From a checkpoint of a small transformer trained on Wikipedia: 13 layers, width 224.
Each number is 50 + 12 x the weight over the matrix's rms, rounded and kept within 0 to 99. Layers, rows and columns count from 0.

# up: layer 9 MLP up, 896x224, rms 0.0887, rows 674-704, columns 112-223
# down: layer 9 MLP down (transposed), 896x224, rms 0.0844, rows 674-704, columns 112-223
up674:57 76 49 30 25 45 60 60 41 18 45 35 75 71 60 77 49 50 85 48 57 70 47 40 48 44 53 72 35 37 66 23 41 25 55 73 49 40 57 76 53 66 30 67 47 52 39 59 45 42 39 44 17 47 29 28 23 58 61 60 19 55 28 32 36 57 58 54 43 43 58 50 38 54 40 48 47 60 26 60 45 24 58 69 50 31 55 56 48 55 60 74 43 81 52 49 31 55 75 16 53 68 51 41 64 45 57 46 72 40 64 64
down674:56 44 53 41 50 55 57 53 57 41 48 55 58 51 45 46 65 57 60 53 52 57 43 00 59 51 46 61 54 49 63 43 54 55 57 44 60 65 43 40 55 57 64 64 41 55 51 51 57 66 44 44 54 42 53 35 55 54 48 39 56 55 48 69 42 35 43 57 39 49 54 55 63 43 32 64 47 43 50 44 58 53 49 58 60 39 46 53 51 53 53 55 62 62 53 40 45 63 50 46 47 62 45 53 62 33 42 44 50 41 59 49
up675:50 46 26 50 39 50 76 54 67 58 51 55 48 48 68 66 61 44 50 25 69 28 57 52 44 61 48 42 65 55 51 22 41 28 48 50 37 60 46 54 46 51 57 59 21 58 53 47 55 48 46 61 37 42 38 47 57 50 63 47 57 55 61 33 68 59 52 52 52 42 45 52 67 52 52 28 40 38 48 41 70 48 71 49 59 40 65 37 23 69 29 35 47 39 56 60 50 45 57 39 61 61 64 43 51 52 32 63 45 50 35 77
down675:69 54 48 46 70 63 66 28 73 16 62 34 60 42 35 34 54 43 65 50 44 61 45 32 39 34 24 42 56 28 33 36 50 47 30 51 43 44 57 33 28 59 79 67 50 51 67 50 41 59 42 35 56 56 26 45 50 68 48 54 60 42 60 54 43 42 49 47 61 53 47 69 39 53 60 53 57 59 48 55 59 52 45 48 40 64 44 64 34 46 89 58 30 48 43 41 38 68 35 66 38 69 29 49 48 35 52 48 25 48 52 49
up676:43 56 33 40 65 25 31 36 46 65 58 54 53 58 53 52 49 46 58 58 51 35 59 45 33 73 55 69 74 39 70 45 37 28 35 56 53 32 61 53 32 49 54 36 59 60 54 62 54 54 64 62 34 50 27 46 52 44 77 41 53 60 44 61 56 37 47 57 48 42 45 43 54 50 51 46 59 41 54 42 34 26 54 61 37 58 48 74 56 53 64 34 44 31 55 46 48 62 48 50 37 69 42 50 51 39 47 37 46 43 64 40
down676:58 35 32 60 74 52 57 55 45 50 58 42 48 52 51 42 60 43 48 34 65 51 39 20 50 47 61 50 64 45 38 69 37 54 38 62 48 41 54 55 47 43 72 46 34 61 35 66 59 40 62 68 69 46 49 59 66 58 29 61 51 55 51 50 62 38 75 51 31 43 77 31 49 72 40 61 65 52 50 46 46 49 45 31 34 51 50 29 56 45 40 38 23 64 62 57 47 40 53 37 52 48 63 72 50 52 62 36 55 45 53 36
up677:46 67 67 44 29 40 60 50 54 59 54 39 52 37 59 46 51 59 57 48 39 32 51 50 62 54 60 44 33 48 42 30 52 50 51 56 45 31 36 45 49 57 51 37 49 42 32 46 59 33 53 40 37 32 56 38 46 24 73 59 43 44 45 59 46 48 52 53 74 52 46 60 62 61 44 42 51 45 52 32 57 60 63 34 47 52 35 49 36 68 54 43 35 47 58 71 39 48 67 38 40 84 57 61 67 52 48 47 59 46 76 71
down677:57 19 41 45 60 57 56 52 51 54 49 45 40 48 63 43 66 42 33 61 57 58 54 53 33 64 46 59 51 27 53 48 34 47 51 61 51 54 60 36 51 61 57 51 68 45 62 56 61 30 54 28 44 54 45 61 46 45 46 73 42 28 48 58 62 27 49 32 47 46 29 58 61 59 65 38 60 42 49 55 56 52 71 41 34 48 58 65 49 39 64 71 44 44 55 40 59 54 32 44 57 62 66 31 48 47 75 41 45 38 42 46
up678:49 59 39 62 59 43 31 56 64 29 55 61 64 53 62 40 50 59 53 46 50 59 48 59 35 50 38 71 60 26 74 56 47 43 52 28 48 61 56 56 33 56 40 47 52 60 35 67 46 42 63 55 46 50 47 51 45 53 52 85 59 55 45 46 57 41 53 52 50 53 47 42 59 52 26 46 49 44 38 59 44 41 54 52 41 44 55 68 50 44 47 40 48 47 55 40 52 52 62 53 51 49 46 44 43 32 56 58 47 56 51 31
down678:33 43 48 49 55 46 49 46 43 48 30 37 35 53 37 50 53 47 60 56 55 35 34 67 49 52 53 60 50 57 43 42 58 43 51 43 53 49 59 47 60 37 46 52 51 57 51 59 54 38 45 42 50 66 46 45 68 57 45 42 35 58 42 69 50 54 47 47 66 56 56 43 65 38 46 44 57 61 57 51 54 59 45 60 36 62 62 41 38 35 63 49 52 43 54 51 64 54 49 36 55 46 53 54 52 56 71 39 56 28 51 54
up679:47 41 54 50 52 42 66 58 52 24 47 66 63 42 46 57 25 67 53 51 53 43 51 52 49 57 22 48 53 52 44 39 44 53 51 66 41 35 79 51 52 41 54 59 29 46 66 44 42 48 35 35 22 39 60 28 56 69 53 43 51 58 44 53 21 54 62 51 58 45 60 53 57 43 33 40 50 47 48 50 41 53 80 47 63 47 46 57 50 65 43 51 63 41 64 51 29 28 29 65 58 66 58 65 51 19 46 43 74 47 40 74
down679:52 62 32 49 58 33 42 47 58 42 67 54 56 54 35 58 51 53 40 40 58 76 77 53 51 51 48 53 45 71 61 54 49 63 52 42 46 57 61 71 59 26 49 54 28 52 34 54 36 54 33 71 52 55 53 42 45 31 45 23 62 50 51 64 44 35 63 57 60 39 60 56 54 55 48 48 55 35 60 47 37 73 38 63 66 50 35 50 60 61 39 18 46 35 48 35 27 45 49 69 62 46 55 41 37 57 27 59 67 49 54 53
up680:49 42 41 47 66 47 46 33 48 52 68 67 42 55 66 56 39 43 53 55 69 52 46 48 62 64 50 64 40 53 72 30 27 43 39 43 47 47 50 43 30 43 44 50 68 65 51 41 50 69 70 57 44 52 32 53 36 62 42 49 45 36 12 52 60 50 61 52 60 44 69 66 41 51 55 54 54 29 40 36 39 38 48 42 57 60 59 52 45 78 54 54 43 43 36 44 47 51 37 45 37 60 48 63 55 68 40 44 54 44 64 28
down680:44 43 64 60 63 48 47 50 53 26 61 61 48 42 49 54 73 37 47 45 50 53 45 31 54 50 39 44 57 48 61 50 49 52 60 46 55 44 41 47 61 72 69 45 52 64 58 59 48 55 53 60 30 28 61 72 57 56 37 50 53 40 29 63 41 36 71 51 36 44 20 68 62 51 21 55 49 33 58 53 47 50 56 58 53 38 47 53 57 56 56 33 43 57 53 63 51 44 36 59 61 33 44 61 63 45 62 58 59 51 50 66
up681:53 48 54 58 56 58 30 52 61 58 50 67 41 24 56 74 54 48 43 50 48 39 52 59 57 77 46 51 57 51 29 46 35 30 20 53 48 51 55 62 38 49 54 59 42 54 43 41 63 60 54 39 43 28 45 48 45 62 46 62 43 68 32 48 22 66 43 55 54 63 41 48 59 54 46 57 55 62 31 31 62 50 60 51 42 34 44 48 54 53 33 54 69 61 64 53 51 54 54 62 58 43 70 56 61 40 46 46 58 34 30 44
down681:38 28 50 50 60 43 71 44 48 55 56 38 57 64 75 59 47 43 31 36 51 41 50 36 47 40 25 41 62 44 51 59 53 32 57 55 57 32 54 46 45 70 36 38 29 59 60 42 50 72 57 43 48 47 42 68 45 65 39 52 43 35 55 68 48 48 47 50 51 63 51 56 48 71 43 48 60 54 69 54 37 46 55 54 37 48 51 35 47 30 67 48 38 32 52 45 56 37 58 39 60 60 54 57 54 43 46 54 34 42 63 47
up682:34 36 42 45 56 34 16 42 53 47 45 56 52 59 54 73 31 50 44 39 51 71 62 42 63 35 54 55 17 46 57 62 52 66 56 58 54 50 72 32 37 43 57 61 44 42 50 43 49 57 39 43 39 45 43 48 43 48 52 66 65 48 61 09 64 47 47 58 58 55 35 31 57 46 33 41 63 63 53 50 50 59 58 87 48 58 47 52 67 51 71 56 40 72 42 54 46 26 35 57 33 39 52 54 71 46 52 59 44 51 74 63
down682:53 61 63 42 44 54 60 50 38 35 39 67 46 39 62 51 50 50 50 72 45 39 42 38 31 57 36 55 39 40 73 74 38 58 50 44 34 22 48 52 57 43 49 30 45 66 48 37 58 63 55 51 47 50 69 56 42 46 34 61 53 49 60 66 47 63 63 55 49 49 51 52 46 51 49 52 46 59 44 51 54 37 58 67 50 42 57 62 46 66 46 60 47 39 70 44 44 60 60 48 61 57 31 45 61 49 53 57 46 39 36 55
up683:44 73 63 38 56 41 47 40 61 30 59 50 51 49 64 67 39 52 63 41 40 45 55 49 54 44 42 72 51 60 43 46 49 47 16 62 50 88 53 54 30 51 56 49 45 33 17 46 63 31 60 50 61 50 47 39 38 32 53 58 62 36 50 57 35 49 61 52 45 46 24 52 54 42 19 58 46 51 59 38 48 38 63 50 54 33 69 75 57 45 39 51 45 20 42 54 45 50 56 62 38 69 72 68 41 51 49 59 84 31 49 68
down683:60 65 58 65 53 50 73 62 59 60 57 46 34 47 45 50 31 28 48 36 49 25 43 14 53 26 42 60 43 66 57 41 47 54 47 47 63 54 56 61 47 54 48 50 28 49 51 43 73 31 62 56 85 67 26 59 40 49 44 77 57 23 53 54 52 60 47 55 52 43 66 49 32 78 53 43 58 64 36 33 41 65 39 48 67 41 58 33 65 38 69 41 69 53 54 65 35 50 62 44 65 45 58 59 46 53 50 43 71 41 25 34
up684:36 55 55 29 51 57 38 48 48 58 54 53 43 64 35 49 32 63 63 31 40 75 53 53 33 41 35 63 52 36 67 27 49 37 51 39 57 79 48 74 38 81 47 78 45 57 58 45 40 51 57 29 41 51 48 36 55 49 56 45 59 52 58 31 41 53 42 48 57 55 50 43 50 45 36 47 55 29 44 41 46 60 52 41 47 30 36 63 54 49 62 33 72 46 52 56 34 61 49 66 59 41 51 34 77 43 43 45 56 51 31 35
down684:49 72 63 54 40 52 60 42 41 33 37 63 41 46 36 61 30 57 69 31 45 50 48 36 51 43 69 39 77 67 48 54 33 35 55 62 20 28 83 32 57 35 41 32 57 48 63 49 30 59 59 54 60 49 55 35 70 58 61 49 56 44 51 46 63 65 53 40 59 65 36 39 34 44 60 19 54 51 43 38 50 59 47 69 33 43 44 48 46 57 32 59 28 74 72 59 77 59 44 61 62 55 53 28 42 74 53 36 63 36 58 22
up685:25 62 36 27 43 47 53 51 72 51 44 50 69 32 61 56 46 51 56 49 68 61 63 58 28 46 47 65 51 63 51 32 47 25 64 49 53 69 48 50 63 52 50 50 48 75 51 49 42 57 57 20 42 47 41 39 54 36 53 53 33 65 52 59 55 75 89 37 55 76 36 31 87 52 23 69 65 47 60 49 45 56 48 44 63 29 10 45 55 62 41 49 53 50 45 58 61 53 39 62 52 50 59 58 56 23 47 55 68 55 35 65
down685:51 35 43 48 47 51 37 58 44 75 24 60 53 37 54 56 34 60 59 52 35 53 57 23 31 37 59 57 40 52 49 61 60 52 69 33 55 36 38 56 54 52 45 48 46 56 46 51 55 53 53 31 37 53 44 56 61 58 51 58 53 75 62 48 45 58 46 35 56 59 60 52 58 60 48 54 56 39 56 53 53 66 52 53 49 51 54 44 43 54 28 34 54 49 49 37 56 38 45 42 41 48 55 52 62 35 48 67 51 76 23 60
up686:47 51 42 64 40 53 51 38 59 35 68 47 58 30 48 44 46 66 73 34 48 45 43 45 45 60 41 69 64 64 37 49 41 48 51 88 39 46 54 83 56 35 38 49 50 37 56 50 41 39 47 32 40 62 53 50 57 14 49 68 49 44 42 32 35 29 46 49 54 34 17 49 33 49 23 73 68 56 59 45 39 40 52 75 56 59 45 35 59 48 45 47 75 52 48 55 21 59 46 56 36 58 61 53 65 46 17 57 61 43 62 81
down686:57 54 31 43 25 66 72 50 57 49 58 60 65 47 40 41 33 70 46 38 46 49 38 44 58 59 55 51 48 66 29 59 39 60 51 54 69 44 34 54 63 40 45 44 49 53 45 58 50 46 46 45 69 44 56 43 61 40 51 61 35 44 37 68 72 35 59 50 35 33 60 47 40 54 35 64 56 47 52 47 50 64 37 40 45 50 69 47 42 49 50 61 60 55 38 40 46 51 48 59 55 43 62 32 53 44 60 48 41 42 29 61
up687:54 59 26 68 60 60 62 51 55 59 47 45 42 66 59 52 54 49 61 45 69 50 43 52 39 79 31 75 54 39 45 50 29 56 26 79 46 83 52 40 40 83 42 54 46 54 29 45 59 45 52 22 49 40 37 59 43 39 42 47 35 36 54 53 23 39 58 54 35 33 48 43 54 42 50 50 64 69 48 64 43 39 56 68 64 34 49 38 68 52 40 61 32 29 40 45 42 47 74 64 44 39 58 69 42 30 60 37 59 46 16 58
down687:28 60 50 52 65 50 65 35 66 70 51 67 27 56 52 48 43 44 54 63 46 38 51 25 45 78 55 56 65 57 50 41 50 62 52 52 62 62 26 38 31 54 45 42 43 41 35 18 62 58 47 53 66 46 31 59 43 58 64 65 56 45 32 56 51 38 65 29 56 44 50 43 55 68 37 52 38 56 65 60 59 62 57 40 47 75 56 71 57 30 42 46 60 56 41 79 56 66 55 51 66 43 43 43 39 36 42 27 61 36 58 54
up688:48 45 49 42 44 42 33 48 33 43 37 49 50 38 69 39 48 64 32 59 51 59 66 53 57 61 53 57 59 41 71 47 42 33 42 71 39 66 48 35 23 46 74 45 51 44 31 46 57 84 59 53 41 41 55 61 44 39 23 56 65 52 38 39 78 50 54 73 51 54 39 65 41 53 58 41 51 70 54 53 29 55 74 50 36 56 83 50 53 53 33 45 46 53 47 46 50 44 43 38 44 41 45 41 48 57 54 55 32 44 46 76
down688:53 40 30 39 61 63 45 34 59 62 36 50 75 52 71 64 40 45 56 42 40 56 29 61 61 48 71 53 39 48 77 46 50 40 47 35 50 50 47 33 51 45 36 51 40 74 71 43 61 34 53 37 55 51 37 50 48 66 68 66 60 56 65 24 59 56 57 61 32 59 13 44 65 47 69 43 28 55 42 68 87 51 51 54 42 57 64 70 53 38 63 61 44 50 42 53 62 24 47 33 31 48 44 68 44 45 40 71 47 39 65 45
up689:33 61 43 55 59 46 65 47 65 59 54 41 79 63 42 69 52 55 41 50 41 57 52 61 32 61 58 48 61 54 41 56 47 47 50 44 37 51 50 40 40 53 54 82 54 40 50 65 43 52 48 57 57 57 49 30 48 67 65 60 56 48 67 53 58 27 73 70 55 58 27 46 33 47 46 31 56 49 28 42 54 58 70 59 42 51 27 57 40 75 25 70 45 49 31 55 39 45 52 49 40 48 40 47 76 43 53 55 53 54 56 48
down689:54 46 46 68 45 52 49 44 32 50 49 73 48 48 53 33 59 39 66 68 37 63 58 69 27 45 49 54 40 42 46 35 54 44 59 42 60 43 42 36 46 26 61 18 49 42 52 40 61 50 46 45 57 64 57 37 50 55 51 39 54 47 62 58 32 67 60 41 67 64 51 51 56 32 53 64 40 55 58 51 57 55 46 47 52 48 56 60 56 48 47 70 56 46 40 56 58 45 42 49 45 46 57 49 49 66 45 48 43 38 63 50
up690:52 37 46 47 61 44 41 56 34 23 36 63 63 56 71 36 50 69 44 41 64 58 48 54 48 48 70 51 49 51 39 53 41 39 55 38 40 39 54 38 49 48 75 58 32 56 34 59 15 50 46 52 53 44 45 48 52 51 43 58 35 55 67 58 63 47 45 73 62 39 45 65 30 50 51 55 45 48 43 38 49 41 46 44 70 28 38 40 42 56 38 70 41 32 49 32 45 43 43 49 42 53 53 39 77 48 55 52 43 55 55 55
down690:56 48 36 75 37 67 44 61 26 30 44 59 52 54 16 45 54 49 40 41 41 68 29 49 46 48 29 38 48 60 62 49 57 47 50 40 56 53 45 49 52 55 38 49 53 45 60 57 45 67 42 43 50 82 45 56 69 53 38 83 29 34 71 58 55 50 59 64 71 42 39 68 37 58 79 39 48 50 41 54 40 43 53 60 31 56 43 39 51 58 45 63 54 45 50 58 50 37 44 34 46 51 59 66 62 40 56 39 51 46 49 55
up691:50 56 40 48 42 54 66 20 51 69 38 35 47 44 57 55 51 50 30 23 39 44 37 62 67 46 66 53 41 62 40 50 47 38 58 50 55 37 49 31 49 61 40 61 44 52 51 56 42 51 50 38 55 46 48 45 49 40 74 61 56 60 53 57 36 59 39 49 64 39 49 45 90 47 76 51 54 63 59 48 63 29 72 55 56 31 51 40 10 63 46 40 70 32 57 46 45 34 37 29 54 69 47 53 54 43 51 57 36 39 56 76
down691:38 36 34 58 45 73 45 32 55 53 28 38 67 40 49 73 38 53 44 35 46 44 48 41 49 21 36 59 47 44 58 45 22 37 39 64 38 69 19 61 34 33 55 48 33 63 61 61 56 42 74 58 55 41 33 62 54 37 42 78 44 55 52 60 35 64 56 58 49 44 21 60 29 56 48 64 34 40 32 52 42 62 79 50 63 58 63 54 58 41 45 56 53 49 60 39 30 37 45 42 38 50 45 63 52 47 49 56 44 43 41 66
up692:59 42 48 48 61 26 38 72 78 53 42 55 78 36 46 53 42 57 65 52 25 46 69 60 44 41 39 61 64 56 46 46 50 53 54 58 33 76 55 64 45 74 41 44 46 46 52 28 56 43 71 40 51 40 56 52 46 42 37 58 71 52 32 59 51 62 53 54 62 66 20 50 52 42 28 51 53 49 40 63 48 34 63 60 40 46 41 45 57 46 38 35 66 39 67 42 35 34 66 47 57 45 41 57 58 52 49 59 61 48 59 36
down692:42 42 57 44 53 67 54 63 44 50 51 28 30 42 44 45 54 50 47 44 56 47 46 54 35 24 52 61 42 55 35 43 35 49 39 29 67 76 48 61 79 57 47 52 51 53 67 47 46 57 46 36 44 55 51 28 42 56 66 74 42 44 39 63 33 64 43 43 70 52 53 64 51 68 39 42 61 62 43 56 63 55 69 42 33 41 37 23 41 59 69 53 58 49 55 80 55 54 55 55 57 78 56 38 25 46 51 40 51 29 41 44
up693:49 47 51 41 61 42 62 40 63 43 60 57 60 55 49 54 46 63 39 58 53 37 39 48 56 54 36 53 53 72 48 49 52 57 60 57 51 43 57 40 48 43 56 50 47 53 47 50 59 56 26 35 51 40 62 57 40 42 50 57 55 49 58 49 55 45 49 47 50 62 61 43 47 59 51 46 52 41 67 56 58 47 73 54 63 42 44 47 45 38 36 58 48 52 55 57 55 65 62 51 48 62 54 58 56 41 36 58 38 52 48 34
down693:57 34 61 49 54 60 45 46 48 53 35 39 44 49 47 48 47 45 39 39 57 42 50 19 58 56 73 59 50 56 51 32 41 51 39 48 56 52 48 69 74 42 58 49 62 47 45 47 53 70 35 35 56 46 48 61 47 57 46 46 49 47 44 41 58 59 58 50 41 47 60 40 57 49 49 45 26 48 64 53 40 44 62 44 46 39 62 44 34 40 41 45 46 29 46 67 72 42 53 39 80 47 68 46 55 58 64 46 56 39 32 63
up694:42 67 53 48 43 42 48 64 53 51 47 72 53 19 44 59 32 69 64 37 39 60 46 56 43 56 26 37 42 32 44 42 58 58 39 65 32 46 50 66 39 53 53 47 43 36 56 35 60 49 39 55 50 60 52 50 49 40 58 70 77 22 50 70 50 39 55 41 46 29 36 51 60 41 60 54 59 56 34 54 45 50 65 45 54 50 62 43 68 73 47 54 46 34 45 58 14 31 49 58 56 57 51 35 66 67 56 51 72 34 35 51
down694:44 64 25 57 48 66 54 44 79 81 45 64 44 36 49 48 32 50 50 41 23 26 35 53 26 35 46 44 34 62 33 56 58 43 39 34 48 52 45 38 38 49 46 41 37 49 56 47 63 64 60 43 54 58 52 51 33 48 35 69 43 33 54 58 45 42 63 50 37 42 44 67 68 55 35 38 56 50 35 53 34 49 57 51 58 57 66 58 74 56 48 37 45 62 39 44 43 52 38 48 79 57 49 40 36 63 51 35 49 36 51 63
up695:44 43 61 51 48 46 54 56 57 38 39 54 54 46 72 57 55 45 65 27 32 45 58 54 56 59 45 50 62 57 48 60 41 60 38 48 55 63 86 53 41 66 60 44 42 48 53 34 56 52 49 50 39 38 39 46 36 45 49 52 66 50 31 62 54 72 46 66 60 55 33 50 54 55 52 62 46 52 48 45 62 48 60 59 48 55 74 33 59 29 65 51 64 37 43 52 48 38 55 56 48 35 50 40 51 44 45 41 54 29 53 63
down695:52 53 46 54 33 56 62 59 35 46 63 44 51 45 41 54 59 47 31 48 56 43 60 35 48 49 50 51 39 41 46 36 59 35 39 59 52 56 36 55 52 48 34 22 66 50 47 57 52 51 50 53 59 60 47 65 57 56 66 50 41 37 47 64 54 57 59 41 41 54 57 48 62 57 73 45 49 47 55 33 48 52 49 51 42 49 48 41 37 70 43 49 49 37 49 54 50 51 47 65 60 64 73 28 29 46 45 37 43 44 41 59
up696:09 43 53 40 47 31 31 09 36 27 50 51 64 44 69 45 52 52 84 48 62 70 51 40 34 41 48 48 56 48 42 59 49 56 62 37 29 71 64 54 46 48 30 64 50 45 53 54 36 55 54 22 28 33 56 49 32 44 49 46 56 34 37 32 32 68 49 35 79 66 55 62 59 62 07 44 43 50 48 56 44 58 50 64 47 66 59 41 58 53 63 51 37 70 33 79 45 48 39 76 38 37 55 54 75 62 40 53 49 29 61 73
down696:55 40 21 43 48 52 71 66 25 36 32 47 29 39 40 43 56 88 51 52 34 36 74 23 56 42 55 34 58 35 55 44 65 35 60 37 53 61 45 49 61 54 39 50 34 51 50 49 62 28 38 51 73 92 31 46 62 54 43 53 75 56 34 62 42 51 31 59 39 64 74 52 71 43 39 50 58 67 48 24 57 48 45 39 43 47 33 44 55 38 44 41 52 54 49 62 31 36 51 27 38 56 68 81 67 50 37 42 36 44 59 43
up697:51 43 45 34 36 26 47 51 37 45 54 48 35 53 53 70 36 53 48 48 53 57 59 47 38 53 51 50 50 37 54 62 45 47 57 43 52 67 61 44 51 52 63 70 50 45 65 42 52 53 23 55 40 40 40 46 40 53 51 61 50 50 34 35 38 68 42 38 54 30 52 55 57 50 48 59 49 59 53 40 46 68 54 50 51 41 37 32 46 51 59 51 67 48 61 62 44 49 34 55 54 36 38 34 48 36 49 31 44 48 52 62
down697:43 51 44 39 57 55 67 44 46 50 51 59 39 35 66 54 37 43 65 60 38 38 59 58 34 49 55 45 43 59 60 68 57 55 47 35 47 64 66 49 48 47 30 50 38 45 52 63 41 39 49 41 42 54 52 55 55 48 58 39 40 74 54 55 58 58 44 56 41 50 51 48 44 52 41 53 52 44 42 55 64 48 56 38 44 35 46 60 44 64 43 58 40 49 57 38 49 68 59 54 52 42 54 56 63 52 65 58 44 55 45 57
up698:32 45 49 28 50 39 40 58 52 19 56 47 58 65 66 39 18 45 41 42 53 51 49 52 44 48 53 39 49 40 60 47 55 51 38 49 45 63 60 35 59 45 67 49 29 67 60 28 39 42 51 66 52 51 49 32 53 45 66 58 63 36 53 43 66 53 26 42 56 44 61 17 53 41 47 65 48 31 57 56 29 43 29 59 66 74 46 70 37 44 62 43 66 35 41 81 56 25 58 34 41 44 47 54 66 52 50 46 45 43 71 50
down698:63 60 42 54 43 58 60 39 35 65 52 58 42 41 43 46 51 52 54 56 50 39 43 50 63 60 47 51 71 44 38 45 49 40 44 49 53 57 41 38 41 37 49 31 38 60 56 61 56 58 52 28 59 32 63 55 66 58 23 54 44 53 48 57 23 57 44 58 56 62 62 65 48 45 43 42 33 52 49 66 55 59 38 35 38 56 56 43 32 65 81 45 54 52 41 62 55 76 34 70 66 70 52 64 46 48 52 43 50 46 52 52
up699:31 48 55 44 32 49 30 59 55 53 50 73 42 71 55 39 55 46 42 51 48 54 61 49 63 49 65 49 58 60 47 38 51 31 52 62 48 55 44 37 53 70 63 51 46 50 56 45 39 69 27 41 46 47 55 34 44 44 65 35 39 52 34 66 48 49 38 64 81 71 39 38 70 52 46 17 68 42 32 41 18 53 57 59 54 56 45 61 61 56 65 43 55 54 61 62 62 47 41 60 31 60 65 60 35 53 52 39 44 43 29 74
down699:67 67 51 65 57 52 56 74 61 55 46 48 53 40 65 61 39 56 62 47 56 40 52 70 45 47 31 49 42 45 61 23 65 30 37 54 61 48 37 44 37 63 42 41 49 75 51 41 33 58 43 46 69 46 49 61 50 51 52 65 60 29 43 53 36 41 53 53 39 38 62 60 53 50 49 44 41 32 26 57 55 59 62 63 42 31 40 59 54 48 59 67 57 63 44 60 54 10 81 43 45 49 45 63 46 57 49 48 46 35 50 48
up700:42 37 57 48 58 52 56 68 53 41 47 61 61 35 55 51 75 47 48 47 50 52 58 47 35 61 60 52 51 63 57 46 39 50 62 53 41 68 47 49 47 63 50 64 31 47 52 42 22 60 52 58 51 37 66 37 47 70 43 47 55 66 51 47 39 44 46 54 37 58 63 24 55 56 51 48 65 46 54 51 49 27 43 59 57 45 45 55 28 50 67 48 70 47 59 89 56 70 59 55 34 42 47 47 46 35 41 73 58 44 51 62
down700:62 53 45 43 49 45 54 54 47 42 51 51 47 58 54 56 68 50 51 33 50 56 40 09 41 39 46 53 34 71 54 52 40 65 45 51 49 31 51 47 40 59 46 52 45 54 45 43 49 53 39 46 51 59 64 51 46 61 50 46 41 53 44 50 54 46 58 53 54 63 50 54 45 46 59 60 42 56 67 45 39 46 47 60 38 42 52 50 55 38 51 54 53 53 47 71 61 55 58 40 55 52 48 48 63 58 58 47 62 39 56 36
up701:58 43 45 36 46 57 58 58 54 37 55 52 40 61 69 46 45 83 40 58 41 26 35 56 52 30 48 60 34 54 61 61 54 47 56 55 56 53 54 46 51 38 46 81 52 68 39 58 67 64 34 51 50 49 55 30 52 40 49 58 41 53 39 52 37 72 73 62 37 67 40 42 50 36 46 15 52 31 49 55 52 46 51 54 31 36 59 52 34 36 59 31 62 50 77 49 61 51 46 43 39 47 41 62 62 41 48 53 59 30 49 38
down701:33 31 50 71 50 45 61 38 57 50 68 38 45 65 42 58 49 46 65 57 71 47 57 63 40 59 51 41 48 30 56 49 58 60 41 45 56 77 59 65 57 47 52 55 64 27 38 47 50 27 55 60 57 70 49 59 71 39 63 29 53 69 44 64 60 50 38 38 33 51 57 73 43 29 49 45 51 66 46 69 78 50 51 35 59 40 43 56 60 33 41 41 42 38 46 49 55 38 67 59 55 46 29 36 42 31 33 47 47 54 39 69
up702:46 58 62 37 52 53 54 63 55 45 46 38 62 37 61 56 35 62 41 49 43 70 63 63 52 39 43 43 37 61 34 52 58 57 58 37 58 66 37 40 49 53 57 50 43 48 60 36 48 52 42 38 49 52 47 61 52 47 66 66 47 59 61 45 50 58 58 61 48 58 54 58 67 21 51 42 60 59 44 47 45 56 42 49 47 34 26 60 38 61 24 69 64 63 63 53 60 56 71 58 52 43 45 48 60 40 42 48 60 41 43 49
down702:46 41 60 51 60 61 53 56 46 57 59 31 41 65 43 39 68 50 50 66 50 26 57 38 65 50 58 57 50 44 50 43 56 47 53 56 47 53 45 42 42 39 32 37 40 39 56 32 62 35 65 57 65 44 64 46 64 64 46 53 48 52 22 60 30 55 60 57 43 62 38 61 68 64 45 62 39 56 81 70 56 70 46 68 45 59 70 45 38 64 55 45 35 45 43 53 46 64 47 40 65 57 32 60 43 58 39 50 51 26 42 40
up703:28 36 47 49 71 42 41 37 50 47 57 44 50 64 51 57 59 66 61 50 58 51 37 55 31 59 48 58 42 72 40 37 59 34 51 68 47 59 55 17 38 44 46 78 54 61 28 66 38 47 46 45 46 40 32 38 41 66 45 75 69 47 46 66 55 43 75 48 38 39 46 63 46 62 50 62 49 28 33 39 37 54 64 43 88 36 40 43 52 61 66 57 36 26 46 52 47 51 40 63 46 49 42 65 52 28 47 57 56 46 60 42
down703:58 55 64 47 46 63 24 53 46 45 46 53 58 48 73 47 41 70 45 58 53 38 19 28 66 47 60 67 51 35 46 51 63 42 40 47 64 43 42 58 39 58 53 49 58 38 71 33 55 43 71 59 56 53 66 43 38 56 56 37 51 31 60 34 48 57 32 41 46 51 70 50 40 49 44 45 47 30 51 56 26 56 52 42 62 28 49 63 42 52 65 36 56 35 65 36 54 59 65 56 46 63 66 42 30 54 27 23 52 36 44 45
up704:73 44 35 44 68 56 65 51 72 47 55 60 38 56 52 39 14 68 42 61 35 35 61 53 51 48 47 45 47 51 80 34 48 39 40 54 47 62 70 51 36 46 76 60 49 66 37 61 40 62 57 50 40 48 48 55 51 35 53 55 46 34 53 72 56 61 47 44 62 47 55 46 53 39 59 63 49 41 51 50 29 32 60 50 41 66 72 39 28 67 52 38 47 77 63 55 77 49 48 27 48 62 34 29 49 48 54 53 49 57 32 40
down704:50 45 59 59 68 59 37 33 70 52 38 64 33 54 81 39 39 46 59 52 85 43 34 34 46 47 62 51 60 30 43 41 76 46 30 30 42 58 45 39 44 47 49 57 32 68 68 62 58 63 57 28 58 53 50 50 50 56 51 69 40 56 71 63 41 48 48 42 36 50 36 64 63 71 57 35 59 54 64 72 39 55 55 56 63 40 64 43 22 47 36 39 35 43 45 55 59 58 18 34 49 15 47 56 50 59 26 35 28 40 61 48